python train.py --n_layer=8 --activation="swiglu" --lr=0.0167 --beta1=0.95 --decay_fraction=1.0 --steps=4136
Each number is 500 + 50 x the weight over its row's rms, rounded and kept within 0 to 999. Layers, rows and columns count from 0. Numbers have three digits each. The size before them is the row's rms in percent of the matrix's.

# layer 2 attention output (transposed), 384x384, rms 0.358, rows 227-255, columns 192-239
096:521392452502517571534438503536546539539520512467370500370456479521496507455399564541490499451564479506529548508464450501437546435496510556566521
094:598527453530424434499494486453540541480412524576568527545548505519466505477515418510512469413516491452559384472534555540553556525514451506506466
102:576491455527566527539571470502478558556440481474475485433599421431444512532525428476545568532513499423453523558438618486556491465540521632503513
092:449543499479512529546575522382512498394460433553521548455469497490489463536545563499588464542509498428578488520487458544598570371492495485559404
096:579511550510497544425508514461534528551571418465436527447528480452526508514500561594563570382557501512573449540439538544452483494515483548485557
106:449480414488488461555505512566419418517446462463535450548524452475533455571473578474544563531459553481541500486609529452484558540496480497492425
094:517451512563498543494450455479517460405513456472425522483514501567498502588408585553480446511498528482483399573464575515540518465470512469523554
101:514493509478499516559478570538448514588575505465441461494482550551549480494528519553467558498571531438491411521467591509443497555482512554481439
096:452459560480524511483477473522568521441412540472501522437439542528540501500468560479481460505553433515478551493564526472494473431453646513538494
098:408476476561452444422612533418545515479518498477450533497490584538517458500473554384446508601457466533440527516478461554469500446542547480446420
101:483539453533571559377509528569485477507489625555479419571529583499447517507563487481514455535526575545525498462479392555524391483561552482513577
095:538466457545533459534576564541535545549554457436525512524502392501619447403403470480518469460447458371520441560493427567544477482496467462450474
099:569525592424543576526448534480528505470453566546453540502535424486413472556410487437477405496499600605419548542471575495519438468485604516505528
101:519492481579570475507485480547429542508500481547462533546500506510561478520486474547466428584525564432504384439608503463494512456358563551474459
096:615571437506559524456530496490562517592470421527495490536494405511468504563512494471539466494559542522441622517552497439453502495479499441474396
100:515532409534518489534522465536451466510494378516484466418461485448543538553546475517466553459481459478514497460533577507545464518469510446441550
094:443568584469484467578537447561430446497539427584447403551511503481491459502592563482528515589561570510524590579468476456494487540582468579562537
102:516518462444502446529574507492524504483509443488411554422511566621519507486468545440539636482450374441455552491602564460561438542499450476537460
105:582434470479551504600548479469513548485587648439444567578474391492490466534441479498534502549538418537570601478544516540520375448433483494443443
095:464504402489449547487437517472500559505543504506405552557508490442525525518542468535447457488481555542473397477432564482516429473471515443539480
101:459588478361470397521535551491473415446493531514467543566462420507497543524482507527494569501434486353516448517572512521468448508483565515531568
091:536538427469505482526531490512466483525510454508397532525530584532520551527459481605473483530471475474484501516556481438398511457504506392531520
098:435539568462485520451535527475526467505489504478499422543435522531448461502494450642469504559540491505554564545504490507436422539436501436496528
097:543458445526510534460570425619476572571403531494493521479512567555541496415437432473541572527528477594562521468443426487564467374447525516429402
100:422517559585455499463447582504507444476493426548487548466529415431497501567466507516532441543401503525490504528455451587589494591482512603398427
098:482481547492459480490537497554438534460515464427544480486425417472530486546521532497498404559560356523551561473451419557578542486463486498517487
100:603482538511439494528515620525499491512482460490450474475483505525512572492563529491489487470537492599670489472594560479478567438484573398502455
101:534400443566436470469535526480539388487458496463510522499574502426501555478534455528496494403472449450484494477491534458533432429467526448529498
099:423407487496456444471551436510478423507419566477509554522525588579517425465506487504517560449482572477514442563474499469564423503476515419493518
# layer 2 attention value, 384x384, rms 0.0998, rows 228-255, columns 192-239
095:576553479476481592495518471454528512487525428552552534500421572508473513568500550500500527471537514553555475494523435530427409537412543534499492
103:496568416455576503416438533493518476473478477554462473469575504449525465543559440511555491515462562518406478535457515386447511547562534471456550
098:467563506502501577477495422480516490560493527444465484495489506575483493448480454511433326461489394568466461437407478548495548480482533491530444
095:503438448517485523522480471530475525499565472427504475529529435461489504535390522415475493447498544542547497534530474437469472505413412425485485
099:468455516557437500568493562447536527543521543501556497463528527497420527499511446488508368519537543527441461504520502542488425405514466504603474
093:509413524560415494474429503335439496524526592440543504533538480349504506529498538501444484477517574438602497485422481496591502503544540504518350
103:562505451515507548520549456558425477524517471555441509481532447444513478466493509489421460411519549471491518474402360428385423510592504464456518
095:511481537497575487437546487539413526490467505541417413461415506485486503591464496517529443429447525610529459505456455487515501421378538536508508
101:478558544480489511527470502508424486537487464478552568525527512432572480507541422392491514477509509453492484479499614455547470403485480461500453
104:574499501477641471451450552530462438542438582480518463389548480557415489487515442456516524509547431452516466531493483464566546500498544516522469
096:453475497526506527434596519465583552478569502479545435453513406523519503499498488489510541524487507460494469492432461439447426646537506554523554
098:387468486437475534560440504513450546481464430506467494431446522586641498511468420441487473457439436434576594597504567560464429549544489518547544
098:591585617476520531444526540475549509528528565536503470546516523382504515397445510540448508559543575398526497437484509578480557592478619486503548
098:423469511575470522423476518496490438561531588505497516491422534505471422444564510485443574574438528529450518534457512578510421463517476542508424
097:436535457529493523442471517544517443552537495452472433560504502475460490453536486490505507522521411576491479569424441539528508569495461598564467
101:614500480535512515468506577487436470566507460503463534423440566484471525547544474520427497428499437479579590464490508582553454514484462456512513
103:466543491552521444451510461516548537501470525485476463456426504457472495538465472414470558496569519545548493450386485548530419469497557482512497
110:553517427470404468461522488468495538458447406526605531438525528532496407588485522497501550520462490484534482529591479496560578511524446455465496
094:523561528498488429532402485454436552418498453456495490533397550599573439494526501519519431567617430420478492585531515466528507580514443459563438
099:479443518485463448549493552546531545476419472463568495504485485463442522485481492508527458470555522589440481579534471466476496528423455509386480
092:481427548445511489560428490553492477554506567544520427445515525540508472543455461474499548507466573499504532514471424522495530530464429487409536
098:452510528434525564484571548593519491459510590504461540551511524443456565482442500580531477523573639522473479452515506503512501489479475487512573
095:473499527432538529521507526403576452504497464422596514461489544617507459436432464483466427546501455541446590554480494543575476497479568518460435
100:500491526494508459446452522527421503487495457465572489512559474537449484549504485507488462491487495404543554411462403454473502440522468422561463
105:450467501539448544502537421472440491438500587524541560574405645492503471513464564582520490522483485544470513481514417543510556429471529583487540
101:471495460548540552510567493570469480585432462489488529533374496486461508506573467597540442487475596485505490481579481469528596464507495481519449
101:461468437442528563546560513507566495464543510509482482471550464460513475510475499530437540471491549563501562555487484558521458536458441436494525
102:504454497505431573591458437475519506477522486424484469493480520524444479527600455498495441514480487481607425463494438499419484426487524462540462
# layer 2 attention query, 384x384, rms 0.085, rows 256-368, columns 192-239
094:548506515469525475531509496521497471528419527453532496524479433489521445466490489494368607471398555414566400485490425524554567531453490444478463
093:510574544508465584404468544533470500453469452471579541524425534463467488508495451503602440538512426525386461552478503522508401451527494511506522
096:577525577484501537510531515450506529465537478546482451501459596504452511597501465461450480549452470470466512429390505481500507465442557466399543
083:450499477461468518367553467506520561530480494461469436576535480503504461555546496456467551452468455402544515436495577519567421468472580486624500
101:565506480439528484432493543435495524492585420481504351493481455479426507492522546507491542511513410526564476493524520481562486609453488520495485
087:494423434554482533472523418430396510522471373506543496473457569438511396471514507469498564437433392469563525450548459489432482479531570446493529
095:453447557473453473518389521520480522481492551475441542496508595602569483484497531491523524600435482428486588585518485437554473546473486463475533
093:534530454543484392509532529451522533491520508414426464440500451498527523493472547486546430591434589540497527528435520463464505554469526550465476
094:492444485519529485423498505499469432461566449519487433482459495542542436419557517398478582447504516424477557405457422444481562498494497482462546
092:547470461567520507491503518499444453405540406475604556445520488477500575533550518513559530517488399453507501449549493503505521435480502521598526
097:548451481500433478490443435493446463548496531567488452494513549475562504465542387517479493563470477506560535505592592484412492536506489480554527
103:513487510509529529542574531503569514550474401546550425452606443467536408464497516504496431549476406466445533431490580430508484484532440536516428
094:539454414406426541525472517560640408409505531567493478426484470501445526578548473431554521472563503459468537478499602520469566507472506532455467
093:475493521531514492496443495544435558469565593484508498472587488536401498463453524516517457426509443524425416498457515505489506576562516470469522
101:465485426552486451480523407473517440475565529554519477447495451464507342470525519512441482494511462572550583450523468537599535499502490517508433
103:522542580510486517489417492497518571435508513568501542450462489525532427554462510470591456442574465490587514489578655406574460462485509530444479
099:514600602493461493493540550525583504504476392428525512470495466476444458505533448562549623533467547518477494531559501430433518562478472538475466
097:481448439604590529466553464474452540495495488485521461399556416465472549537507522568602474460482549520459473530507452486495497551460505500492542
106:576379532588587496580512520502585483526489443467604468500554475463509493478478501413446472499439469643582484534432564468447516474543531542562465
098:440486536494496465443579587545510540561521468449496488638460487457539461488462490515493477489520549511558478459483483503514491598527516611571471
098:504497497535486500503464458523553574377494500368440380525410456459458462500572447499484449513559568484535445565502434419526527590507536536583522
105:432496517552539537472504525468533500510445522489546608501481524570568528573621494464426547472532502485478488444413538525457521587574473502534540
100:572462552499527522582513481588469510522495520426572490483512501516490491514454533541532494550470540500479533560466533447516539428425647463436502
104:502534573552530566451482593460537527410578517636508499442518474448473435459516586550500545515478466476592548563582570523453601512486468478555557
112:496433485447450403557464550627483574466549485455488484521580546555525533530514491480495527572429470497505504536497519477476427506587536424488504
106:483524444474575553475418458527574485490474515573515493526522456508546628572515479429500511541520485550487681442506562462448448447544427437415569
108:528453472499439426507555452484611519514499380513410563460444618497428463543588654461538531454536517471540502408525550424435556504508594515466485
101:485483528515643517511501582518528456527461457485454446466470528469444502459474530520547488499490560533514532426518483538493431481513462437517463
106:549512436501510525466497452482460537478544510395516479560519421541462538530493528429484460575486596570572453466582471572457447375488450533589553
109:549456474455534485582499387526513525512485496506490445462516480428495486532400486473514462520413428474586528434460544534545584555462530482499508
106:435462541515437461455504469421527504428499516467478533433455542509519463433488552502500415583474493469501575481464528433541551537386463494482417
110:516505548518520477489483515554505467479530450533380517529457580404472498458416522470526471424510416423533536492489430446496489537595447549505554
108:508501483524551452443562495505505462470581430481429490538509493452500538431488491458477475509463468490442384515547589542542477533418449517514555
104:417456544409495482553543438527439486503462433486528505514373503589414548363492484557453473411570521470524522510547421444582531455532525393443521
103:548477501486400427492501542467487571494489476507476452638486522413438441458451501513503422388456622496540419627494511578525499510452513480484473
105:543476460533469497459559517474564501533524492515444427509521432372472467551513536507561641428509560541531482568529473557499569568490502478542466
104:511390527532576513472556412550441464536478509563459474545539477488473514458507529498461452449495563480583525366487566480459413514583472584424459
106:459444549443540504561551396507543548488514431451423533456424563520429470564356490520565582462516510480424446475524531558506397461472494423559431
107:505493559558475524551539492430540573473449491565549546564595450391536487511587500486488502460497535537501451483520559502459507510520448474478522
112:470524580542531475572544526512549474536574448528466485523500504471482518471483497542519420508515474408546411659493575451557527446510547502502547
113:485390511522464538440558489445469573488471447475594450457473502414474538483560507553538539499513497453465495433519579512586541512518513469483467
107:502459537521510568515444590523525526501498510534427611507449538516482444489415568502587513479510527521468496495556527521418470470484515496484480
114:454531548452522470477504454445471510478496557530448525538514486528485488512494447543571460524506527531655525483503591489536512464488478494537483
109:386487467432415445427594453494524570530515468525387435561454461432436527533525523534521481553524543546528516556587491396464481591472520540455439
112:521439422516579538434384532410535529482503381395596465539541475547541533555464480570448469565519465448534532451550524456572487432476534469433541
111:483501484523445527425531445534506515534444455463469574559551529549558495575432489462460516458474499468495467602440531459424531566552510555429528
109:521442579538427459610513517461494513580560520549512491515565549435460515491490455498456545471557505474608570617422422497492485606478560534441541
111:491497537590493539392487354446494575496522470502486547580434581498541499495577493572444481515526349564572457559470437453476524509553478464584477
109:453565411464467479495366519469511513537451591493501496465496423531478503440533439485565486453583565521498533534510475416479474454536453512548535
106:428507513450507429470520465506549550451538549472492471430475609423473490479500597551501530464572510471481472461533521529611464468571502432471466
110:459480455443540494584546482512506546481444493562406549516506540557437478439559569536555572462408482488484462575571535573480477480465578565533449
111:501398551415453516522455540541539512449464510570446486563491599498589537484501428473525492514495498534407441535529404498566530533437464511510462
105:460576457496518449604529461538525525515537555464535518552464516479578488530473388511586462528445501556458511548516577502476515520456544610505467
104:406473559555420452528485434481577547464531515528542544462446483417461553443518464403558495516466549426510370444584499540414422534528506511487461
109:474514575561479479509451506423537502551535497548535487477566546516561535494527460417474505463372398477408531549411442541512463528493467507527498
109:552532484509428505423408513485487484457583468435474458560503392455492471486516480431678476491472472499469573544484425443495537540492546516460550
110:495392444525437466535547526467463544534441526565495543479441514508466425494455548455484439517451530415509500443582573464437440513464449477568480
112:466448517514493477449511531550497606529391456482549506465497530498585474564487458439534491442552595524467472488465535557552560548437477455429499
108:629527506549563395406491513548440542474522401473474505503515513526498564485561491610502477569530616525508541502540405502596549514430519521490555
103:468540568503544505455478531520515427464497461427536494604531530439512545511429395548532513421495500424464434403546496511480467592497533464484491
113:514523582622462482505531489529463523433485492463451465629419566523546611552531451501520471543578468516512550592588597428494480542532465535498419
111:510500547574477489499388516529507412488529482492486573527448549441547502435475469430546579510567485423478488556495565616476484513550405582518561
115:440531473495501477581423493547525469444437470466495487434555485490382517602508538572514413511455494433470525570560507506399490507411555483451450
109:493393522478537615485407532560464464507523504444548496528542587469497607509538549527438431512490477488494497493511468533424518578511499619626543
090:579527467396507493494546405491507505551447510612566450487512591487513555428505520464479566489510474603458471440492514557524426469440457414533500
091:527550477505587477495466470497546520518429564520538528539483545497547437508448533490573585471538519482497506546497552441385412468498341489455478
097:379504494522558478524514475546592461477558566502444620496511483473554460483433558476498472539473523519446537523461520467441507520546458478518435
079:607494450537448466421517464521416469456543515366528546437481536512445419505530479442510443491606420548514421495494454486545547461451519474543493
091:539484469567485517524439486501458500469472510525471417489513462533512529439552572542466368521524476528525461596514457422531552494516449543509543
090:663448455577500496556469551442370479556513539495497532504493569457502460517536481473437456534532527496532472471485441527521474576515455500426581
088:512496543559476466507517632450503522613419484571479515493545479492567377493466546464542475426494448565416513435511478467533466520444476483410559
098:487474524515575476462511466523421438526452572447556541476466455426562443534467499399592555495476491493530453540520527527542430574531559459566476
089:486471485470479409520489517548598511446600435455539447486597492452481503450431544495511503531592398522485415498530469507515564478560526511540511
087:509422516428510471521468446465497533468452449582500478533584461447545439448542457528551459619472457486586448516521438525392412591430569478454521
090:501491553624529461553392503450495560468434563563561547483422464536497424588494513514507468456513548508571443502593507458441479570506479502436429
112:500597501432547455473481507470463547569514438447537434440471545436393551404417516452501560552489421478508487500519503494445441509476450506526505
099:503441397392520453560439507467458529482506569482432547501449515478519505499423523491575462536550485493490449564489521501459558477433543456561424
094:411512549603470607453580527465462550399556435543496402465502448577529452538553491407420410469441490535516612514550476470593624490521488516532522
097:453502471451458543465520482574485520458478589530543490516554537449572624427517425453498495482503400463447440398483526526536491539457540415524437
113:553439418545593532462524382546512489476505553491490431464511574488470476486479583417523508502527537520530412548425536559579444531512508475577567
102:414574446526545602561520488528539459538559480383437506455600465542520397495527590514452454501587466548517563473572527512451480497445521501478473
096:458578544520559507513530519563498606407499510541494595570508570578521479523487449520406456480422499479518417517571534477521417411502451543555475
110:485609523537548470548505537466501518480589427545444512570580397456406426442449552509499494536477507442494474561506503541552440425509382495486561
113:454550482465454433464496504468617463509552439521462528476667426503498476470503453386587529454391549568515499509500416496487444465562433531538545
108:497482455476471548476532479546468520391581463534529500439575442509559482486481588500450526441477470415562505443496384463500440537491542450573547
104:520417484523520505482477472470545519530492518420484380428559537492467523488469599538426501560457441552561462499454465489491496494509533523549521
099:519458484533552496448589461584552467492532498581478452495386467521524524507440514568379436516527568456493467498637470461443477495443458547487573
106:445631495589483490461537522524516563518399438510428579488504585456594490490477505463488524544481525469426536556564539459546552492509448572457502
104:411567531510411479478474497476450525495489468398549519407454472531435468516520510550380565538517505495494537535437535571498550555649537493526538
101:486515565563526533442505507593419512563488455418457442588528555480458487486421474520556504526536485560512553468548489558474522534549519480470452
106:539556552524485546525504547503437437446452558568476456479491583538506528477395440548529547612579397493448518475490390504574507445504533498471447
105:422456517481626452393511482462512523490521577487467401542475538562551568519552477380426493464399445390528504441497561473581400427532511542576565
114:511517414505494419434524537480587509555394462546529560510499539463561505580540542463567525574501528463455532469481496529564499448397601502548485
108:474461486508532489459407564482424461424441469559461413538474569482479550525585476556442507506489519528491485472492525483575532532467540490529441
106:424590440514448489450440475495435494513385389569559454481507504526458567480500500520463545545528525544461521450448495511467554510558541557528441
105:491408471515473470514489583446594438418433451497428561458555438397572537405540593467476420489474512498547516578621435500529488458541575451538515
107:574519474468521542566561582428428479456380599560541568526475518408544470431483524581459434464527499442532555526526508483429541492476484394453447
109:419563524484483526555489542450562503552556449507581549395571512489507499523503489511511441459472530519575536430548498507466525579473425515507519
100:513491530498464409498517410555426514499403438601534473598494525497498552504531498444535412518466451419522535496489447400539474493423449466496523
112:529541404462519479531504460532478422553477583456574508534536528479492570540458483591547496465533454465514394398488504559447563505569558529558492
103:511407539454550470492481554508495440604492425465421560443532449496505509508528534421587412514540472430491519399435499590467458496448478434547435
108:440448555539533517491544584400370510516614530529585532495497509519547465512455420511512555491505540481532353462451559516496452476484505502465466
108:566517518469384548456500512456413425463518571525468570482469441346525462623499579444508461496506563481483432542512504540545474562463516566511475
108:440459436445510427488459545420462516405469480495441534586513459475455485567450481486498515510507523518527443427517520538504377549440425473502544
113:533500476406497545550554536450507524522398573473403503438523608471474553498514514483557601469492538543417496581417525486480590547583560479491540
109:513498442562590462621484614444487509430535427442412561413535530455459457470393536472483417527500543501486526524521508404482419559501558507507496
110:448409449544509511543435564491476499517410597458456550524530462475580440527508477523549586544582472516441440485525463573462479491514465566535462
108:540482497550579520494486563449398475595438582521480533505537497498368493474433517467502596510447459446581578462428448481471529510458432520471458
104:558492462496486519540453518441509539541461551537551574455463471519552482491487522490362504570503444448438530469563498543466496525482489484455469
111:505482491543603440475431518603481477493601514503461510421534385507610510512523545482447393659510440491510478565480519448489590490519469492379412
105:598496574477579574509563515500468478491414527556506472445534537447618495530486466508550434473601398420520581464469510483531443486480462467496545
108:492497417446459485488513494537452392530517552535504526433552445582471514507430493574515495577472597493486449563504513585522489547592467503489519
105:403494410592525448499438538456423505528500493533564618487445471540468463473433441438523530566445485497518484513471557538452487517488528466517524
# layer 2 attention key, 384x384, rms 0.0848, rows 256-367, columns 192-239
096:395530586494549487481539547533509563452497405522467426552587444545544435456509583446526501445447497558507449492546482463517530435558527552471408
091:546381504506427585460490519520482431533560503475444524387474586528442564586472499463567477508520631544563468453550588347570530502556573534478499
094:447551503560485400579432509444579587554528541507494533498558361531502541494547463464479509504618443471579522584438472472442509480527478503521478
086:347577547477481516603471437574500487506532502605514498536491563566495489520474449470490563477510556412488483526517503502459487440490498513534527
099:477528498424471490542522506563510565532475508429466527486490471545441509529456477558523557589433481521413435463418473512559538470524488471490561
089:487544498474513582432478657458483526490562499444536509472437550490420561484503589555452473521511557490581382416478512492630483489579414547535456
091:543524477523535477637568515507439591537503527523589528503458545472515483618537416452461574498491587461618516543487429515414523472491513545556449
098:547481505393527560425489442512485512461398512506515469546537491433482542432577507540527412550588529502558459475520492571543562469534485417578509
094:508521560473519471564515485536484519617510467459529488504457547470528504522480451536490471416444603525428504446391530418532490515539452471584466
090:450504510444474425542439485469505504556529531425507462571564457457569484579591528491538524525456542362476464456493562402565537518399464439493440
098:494543375447578501514534645479482529458547477473578532472482433552453524488508466539583463570532470434472417461476481535560516582555547482580513
103:523493397507495476510568472635408514502579513437549626603458513466471526489460483452524465503466547437458508469471441473608518549562545421524495
100:514505553543467495518442556482472466596464430500447560572444510516491471475485564468525469453551527552452562497506463440509486557390418386572468
105:502553443484510478434475463509496432496576522477518537460556555555444462462499422576512431518481505558479459552525521495512494551462561413619526
104:489438574441524569510467525522538449476522541474478559470563580620480525474516542588413426492503450510462467584558477599532427434559535561531543
100:376473576501529527454572567428527536443492499553468526403518433449471459509580548516580521523434470506460540508599392582533502501496509472493493
104:470446398452592481418539600464514545481511533467539499559486447521504597554438440477501508511465484405445414492478447443533454579540595523477485
102:433448507460405476563469561555498471482473471497547506553525498461602521461445489524503440464492497367444544485442484472476459471517515552514475
100:527378496561482450465538434403417508562542483477529596482425570489490581489497485491470451522425397463503603511563452449431413544490416465353419
106:571477485412458440458592511459450486529545616481551552463497481469456464489478489520499509442523449533485520505398556506529546441543548443471448
105:556460503494429479489519460435517493515516463539529481483476463472528530541576465544545405467533516460449479520477478525440511538554491525425549
110:524498495437459491461524526506442533429565511459554477574509444508541539406413494419512546438618461465530472541520480431472485600501450444451446
098:467513552501523508576497495619527438384528593506478546398540534467417442421511412444498493576485549452505562477398605512547434478501483497415391
105:451407537510505592522540485537536582546508523560479462505479553462426608580467581495494516578544521573436483468490555492523492373547506506472465
103:506533486506464538532542541584535541549530521517417546540567479515436402522587513431484373535492444546433513526570472575541514541366576486385372
108:474473507432531457487481573488571432475488464500582490511432518548470512541499520526487486460407465524488477489547455487555500507539425568484478
112:500441487502461547506435487471445474560481493467489531453453443437522604511520382510535485469507503490563571564370559521485582500471523510483448
106:547544471541394446507457485460478533526500485460585518500474529554483544552513425511541574445501490432545478465571453522532597423483517480464510
108:542466548375576549476525489557522465450585448381550483464557493506508470435512453463444422474586463500426521455476481511457482481596521485465461
119:428584537438584453438501528467614409488517488478496684523461463541506533472460522515502602524430470535527493514475437599508541544545498448521490
109:517374469425499467430527493495408416527501539412466473497509435645593443517439542477482560458493511441474494534536385461519430483564423425520564
117:517464545554485504496481481550525565526502478516540496500574581369493536558475447492610436499524556465491535573434556468506508506464506534406522
115:496459547547399551550479527536470426405492564480497578557458507499455382571550510580454429475542554542507551412433434562386564402515538522589569
108:532489493501515518421493474459425430576446538502448487509414482500479542539518481505506513474586566566507493479443534565495532507487478628434461
112:495468489494457465441473511501497508507490521549494556487538472557498562458487485497631516420463637393500436581521515510470431548426446538455427
110:433417529528567510536592565582578446589555512497461426509473466609422600528461523549372545457532435383522484431562546522566501513487578431574493
106:430502501512409529596497480440512580537515426537464564586496589504549445527481518574454488562475440488482479448439443374478493556513485497539525
109:471567624526501566473464581581509488512534478531510534554507414445521532536580477485554455486420426550468517430522508511534456483433493465503523
108:483470538486589455584409497490498451568481563460541393527528538486422380508474485493566550566514564468438554546523567543510487475581573591480501
111:581481386502529491474579558540441469506415501441419452498447434511487566373421414474472508444495429510396436508454395492468541537437530564441528
111:503581477538562479537479455479542577523516558519562534563423589459520516555461470509539551451618438462519524598416497383477442456514453474479473
106:540542552523466518539461468464487553537468543534514616415545497450416568476450470486482529605515499486443435442488474522522506539500504482548555
108:479528520535516444501575486469521451440492534563490501484437490525440502444485495497500505502451461509526519521495520459624573466564516467471526
105:536424507542521425529499575411557548476526506535506428440496536614420516547516557519462504374549515567533526505432549555506458439497530497457570
112:504536426491630456413463463531466491522503552568507428513517500605515517436536523468477535474546527530596619460475471400543549486512510544520457
112:478437468433541582514496450429472508527486447385578537529491481445482519481543516562567551548521499544541521492507430535416522568485527436627529
110:540475440534389588455473563555508387435585487611543527527608548482498508489522471434534534500525479506468530479516479441461524473490560461465393
106:624494595438447445381520555525480462535389452512548499485554508491563504428523576440474471454524463493391611498463543459451438475397493543510528
107:517411468469564495575517549533492401499475499571495508487564395393448490639525463543571426519542584470469500453459451557610518499540477386527496
113:435455587518542484450443512488466433507465463475547494483549432435541442567564555586525514517552554545589472452504512530478428483436411517400450
109:501435545516514465539454586530476506459423467501478541497429572476480489477519488533468590469486496498542458586555563540555486446576554531475461
107:438471492581430469479455446490501501399462509528404512535546469513520428452481515479584570579440469515519527568547526497615639602511480520494484
106:402436565481557498501585423529470497495485454596457505525456554521458501501475514407550526546528494526376436513464582469433438453435515516480495
105:598476454578507511513472603490561506408493545513497465593547382435448417481469408501514462487449500526522559475459583496529441502427488580443525
106:510486607478462526561525414515541466462556529476542533484503497482462564462470545521470564524483468472466484528462517502597582430467496551533575
104:524494457601509511542441429483514499478458448370485414546478467431499429562482485418474500515473486567480557547434540535522515603500523384508471
106:427479517526477492546558487397400446561504507454541483403489548581453488545357408550500503529485541548492452485512515539608528482475484496504490
104:560549447535459434557397493492545524650550581555488548534473556559474508538476478561555565482474423467478510524499527520477413357468449499507431
104:537525516470462492498521460561461546458460440543550501439442473486430573511441393526507585372469501510453477470465509557578534538476511561515458
106:486550541456552487497501479475450424486513511534469492510523491499467521518464476528386455532551493523471548531531492481439479457429444539437541
104:494543497496546496558405515518496506478504462488416547479424573570431500554531557587374548539539428462352461492532559482500523482480433426428544
109:460567507506522501546539474424483469550503481514514566535556413532496438531446435511548516561498524511534523453441430468400540545452676457489489
109:395427503497491502530629515414493526498417489489430538480490492544445517525517554521592484345470549506407588538510391566572466583421435529475631
105:583595398461533494482509525510458454506400531471502489480471486603468503530564534487583454549476469443483474525457505461487521472501492604451569
101:526506440504565449489450482519492456498550456406494446488488484489504550556462472545548459493425544408517468562488453494488547521592588387467487
097:528413494462524523534458622544497545511490430490490531535471557509412492472562514521497522536484496507563505497553516576507476396513554539570559
103:543517509449520518531499497423435449466482405550522423419542550512533565474490498494558459491497447527475437513464475489517489554476494460343539
092:511551499605497423403536546602545561483545559443497435425575471432517530455461501499580508519518492478459577484504487411519467559511516516466490
094:493455419494560531439474541401501411443514450476474506540438548612472530467447531520500431475457521434548531496499530529406453598534584493473459
097:411571546586465451509502490513585410456452479528574408429475504474533545558490570495490478564525524592489497488573530496436507455447501487564513
092:485434498482514485462473485462458447510447491337478408542499425494517575527477476529539598627532536494484461533491526505368562423563517537545437
100:544434517398539544462519566471506523515493398566425517519574492558477532463414490499491466601523448465444437554539501469477449589547602535493557
099:443535513457565514461478512420539479453492543475479468474583494445525510507549468493563498410432526461587507447493471487600504489543498472520522
094:518532412554489477527459403518463504510466594502501504484515587557453458557527471449467511420450470480508546429448500467511568499574488597487485
092:446564561465480537417506501478512466531471467426530481346578506445581566566483547568487546592479564506490448520501522408487485527490440483533498
108:471531540510552473517494535497530508524498489487388496515508500432440393394479464524567448451440582455524506429481489459572483526460530521478519
096:496466593500522597526504471486448452460578502526576455598504520533608499564532554523521506476404573510528505449569593438477508524512453475552519
100:453598569579439438516539521523492535493458561490471484507549508546492443578526451527448416348559426508507507507512544531585549466574489504483550
103:467426527520533495536421523515501524492483441448528534500479447516503529495473499447634447393518490493503468511495465513524529512502497576567487
106:419546593494472470491451575490460462551528499473471561460449412527465443519480428513594459555518438523520580457455494465553476527509481475452506
103:442565531452451517442456575461430527478527499495489488517533549519587424449484513494514493372570474552437559519447456511511548523501508592494532
101:554517440544453620602482519417387388594454452543380465517506476377475506521524497470516472491433516437456476429456486528526535525451502468514434
105:416539508471506469479524530557502556512500584461462516536531500489521546569530549474464575518567458581559541496476469499528529440608498519553453
111:499536526472465475606402467486521502570512411571459526493529495421519527549528516539544507526576465441548451552515542510516377534523422541492465
110:525502505571455476469453450479542484568532517500467537479522494523343445456475423476602412582498530506509517592641531469483511592492393520479437
107:424419468419462553447527459447549518562501553527420507542516492452532540462522481453555471494469408515523494470396486531416564546520454563474500
105:558452475474447495489521470543564593439485458499513445552540518505587560471498516607572531537386515454534534516484538541512449490530462474458452
109:436522451498557509418505691526545548509490447563474591525518622454498442523483606477526500610567516483439396486560548454551555428557553476531505
110:516480479406504489536507533500483550576513461578494520530489484554467514477611540485441521498489480525572515471553571421488519429518517468552582
112:515410489483485484482554502508523471497498461485517533515452523490501530532586480444534503551530492472471464560511433431437455603588455389549474
102:451477426473545466472481556497595527502500538489545535450497488560527582551556512384462483532449483456477618513617442467475544512526507492539507
113:494441470526468480518495499615506471498493568478507513574518499540523550417513530541418512541466501575472440627561564554504591598398528537579561
114:558440435512523475500553501538396380447414521479554515547519474522582488457486569414568451496501543469498477488559508475525443612437506420543478
104:471550478514455580497448511500486557439468473469536564491578558513541659515524587450498556612463523450508454459406440472520521540507441550479466
109:567453556485479442459453559462589477496437537518429517487558500500480516511462602478639537523497589412537510562473528492601435451469528447447521
109:422468605488496565615486410564561400541533469593592523445629523445494495474571448518476542476470522551458475523497495450553468327571462591641501
107:395483474500477558516542466565511527527451445590498500555495399521391431540480461423510535546431488482547524536546477574393482510461547458496506
106:510580540555437487433451535481514568475386461546540524560484513495544515411453523521644509466470481441496502509462466534541419483471468437453532
109:513584483427494505546488525501407568447412460616520486532405390516486462523483553482444528546496457513616560479531523620540570402505466477420542
111:457453511601384546417426506492378505559534472531525565497465505575442436500482462513461445499462473462397493476434462600508495509422522452591532
109:532490604524463446516526485453466487430496522445508488552412512522440467539526545476586527496377425543396439490519495467578589529529500559487467
106:502517513538475563448536532516492525480471488485531451558582488442411514569442499510535466505547488449496531483533501429502551531448446501492479
107:452440534533541439526475520453550515483400571497482442521512490479462500528517606448503491401533500517487480484527470469461586493396504433569485
104:472512524526480454498466555515442532519521527566489432544528446465530585504468439505441459397380506459480535499525497474549504541481358482473536
112:410476551601485486557483401506483504520507507459505519480464432509552481428439465512574459458518495549513529543572534531376542472473516539510468
108:529496499457545462486494568501418453498424487576570497568558492466545605486483398449563491449404526535488511427383471501476559494611488549489536
108:500509444479532477434482488438519515511452421546403588468459419527535509557539415462528498487515478491492562517599429506470439572578517533556547
106:512475540533477481558473547540537584417465564423525512547453572494503433557621452543499421552559547520533497497578549494478418495496519537445434
101:598517513506576571574540395436471494403485468473453585509551509465445572667584564497559529557463462541466407506550567540512530471460542515505532
112:453421501516423479533430480474528523478560508472546453483454558481535565528575532511480465523504535403467441389497479578444502573531520486506470
108:487593568527508493529458433531542534481445438430527530523409595459538536486415507581486489509549480473590463484505530436509492539454483444527510
107:507592527503441489483494557537534524504563564512501520479432484511559512505584557447408506547421499530448501486589475481490403484559462515623495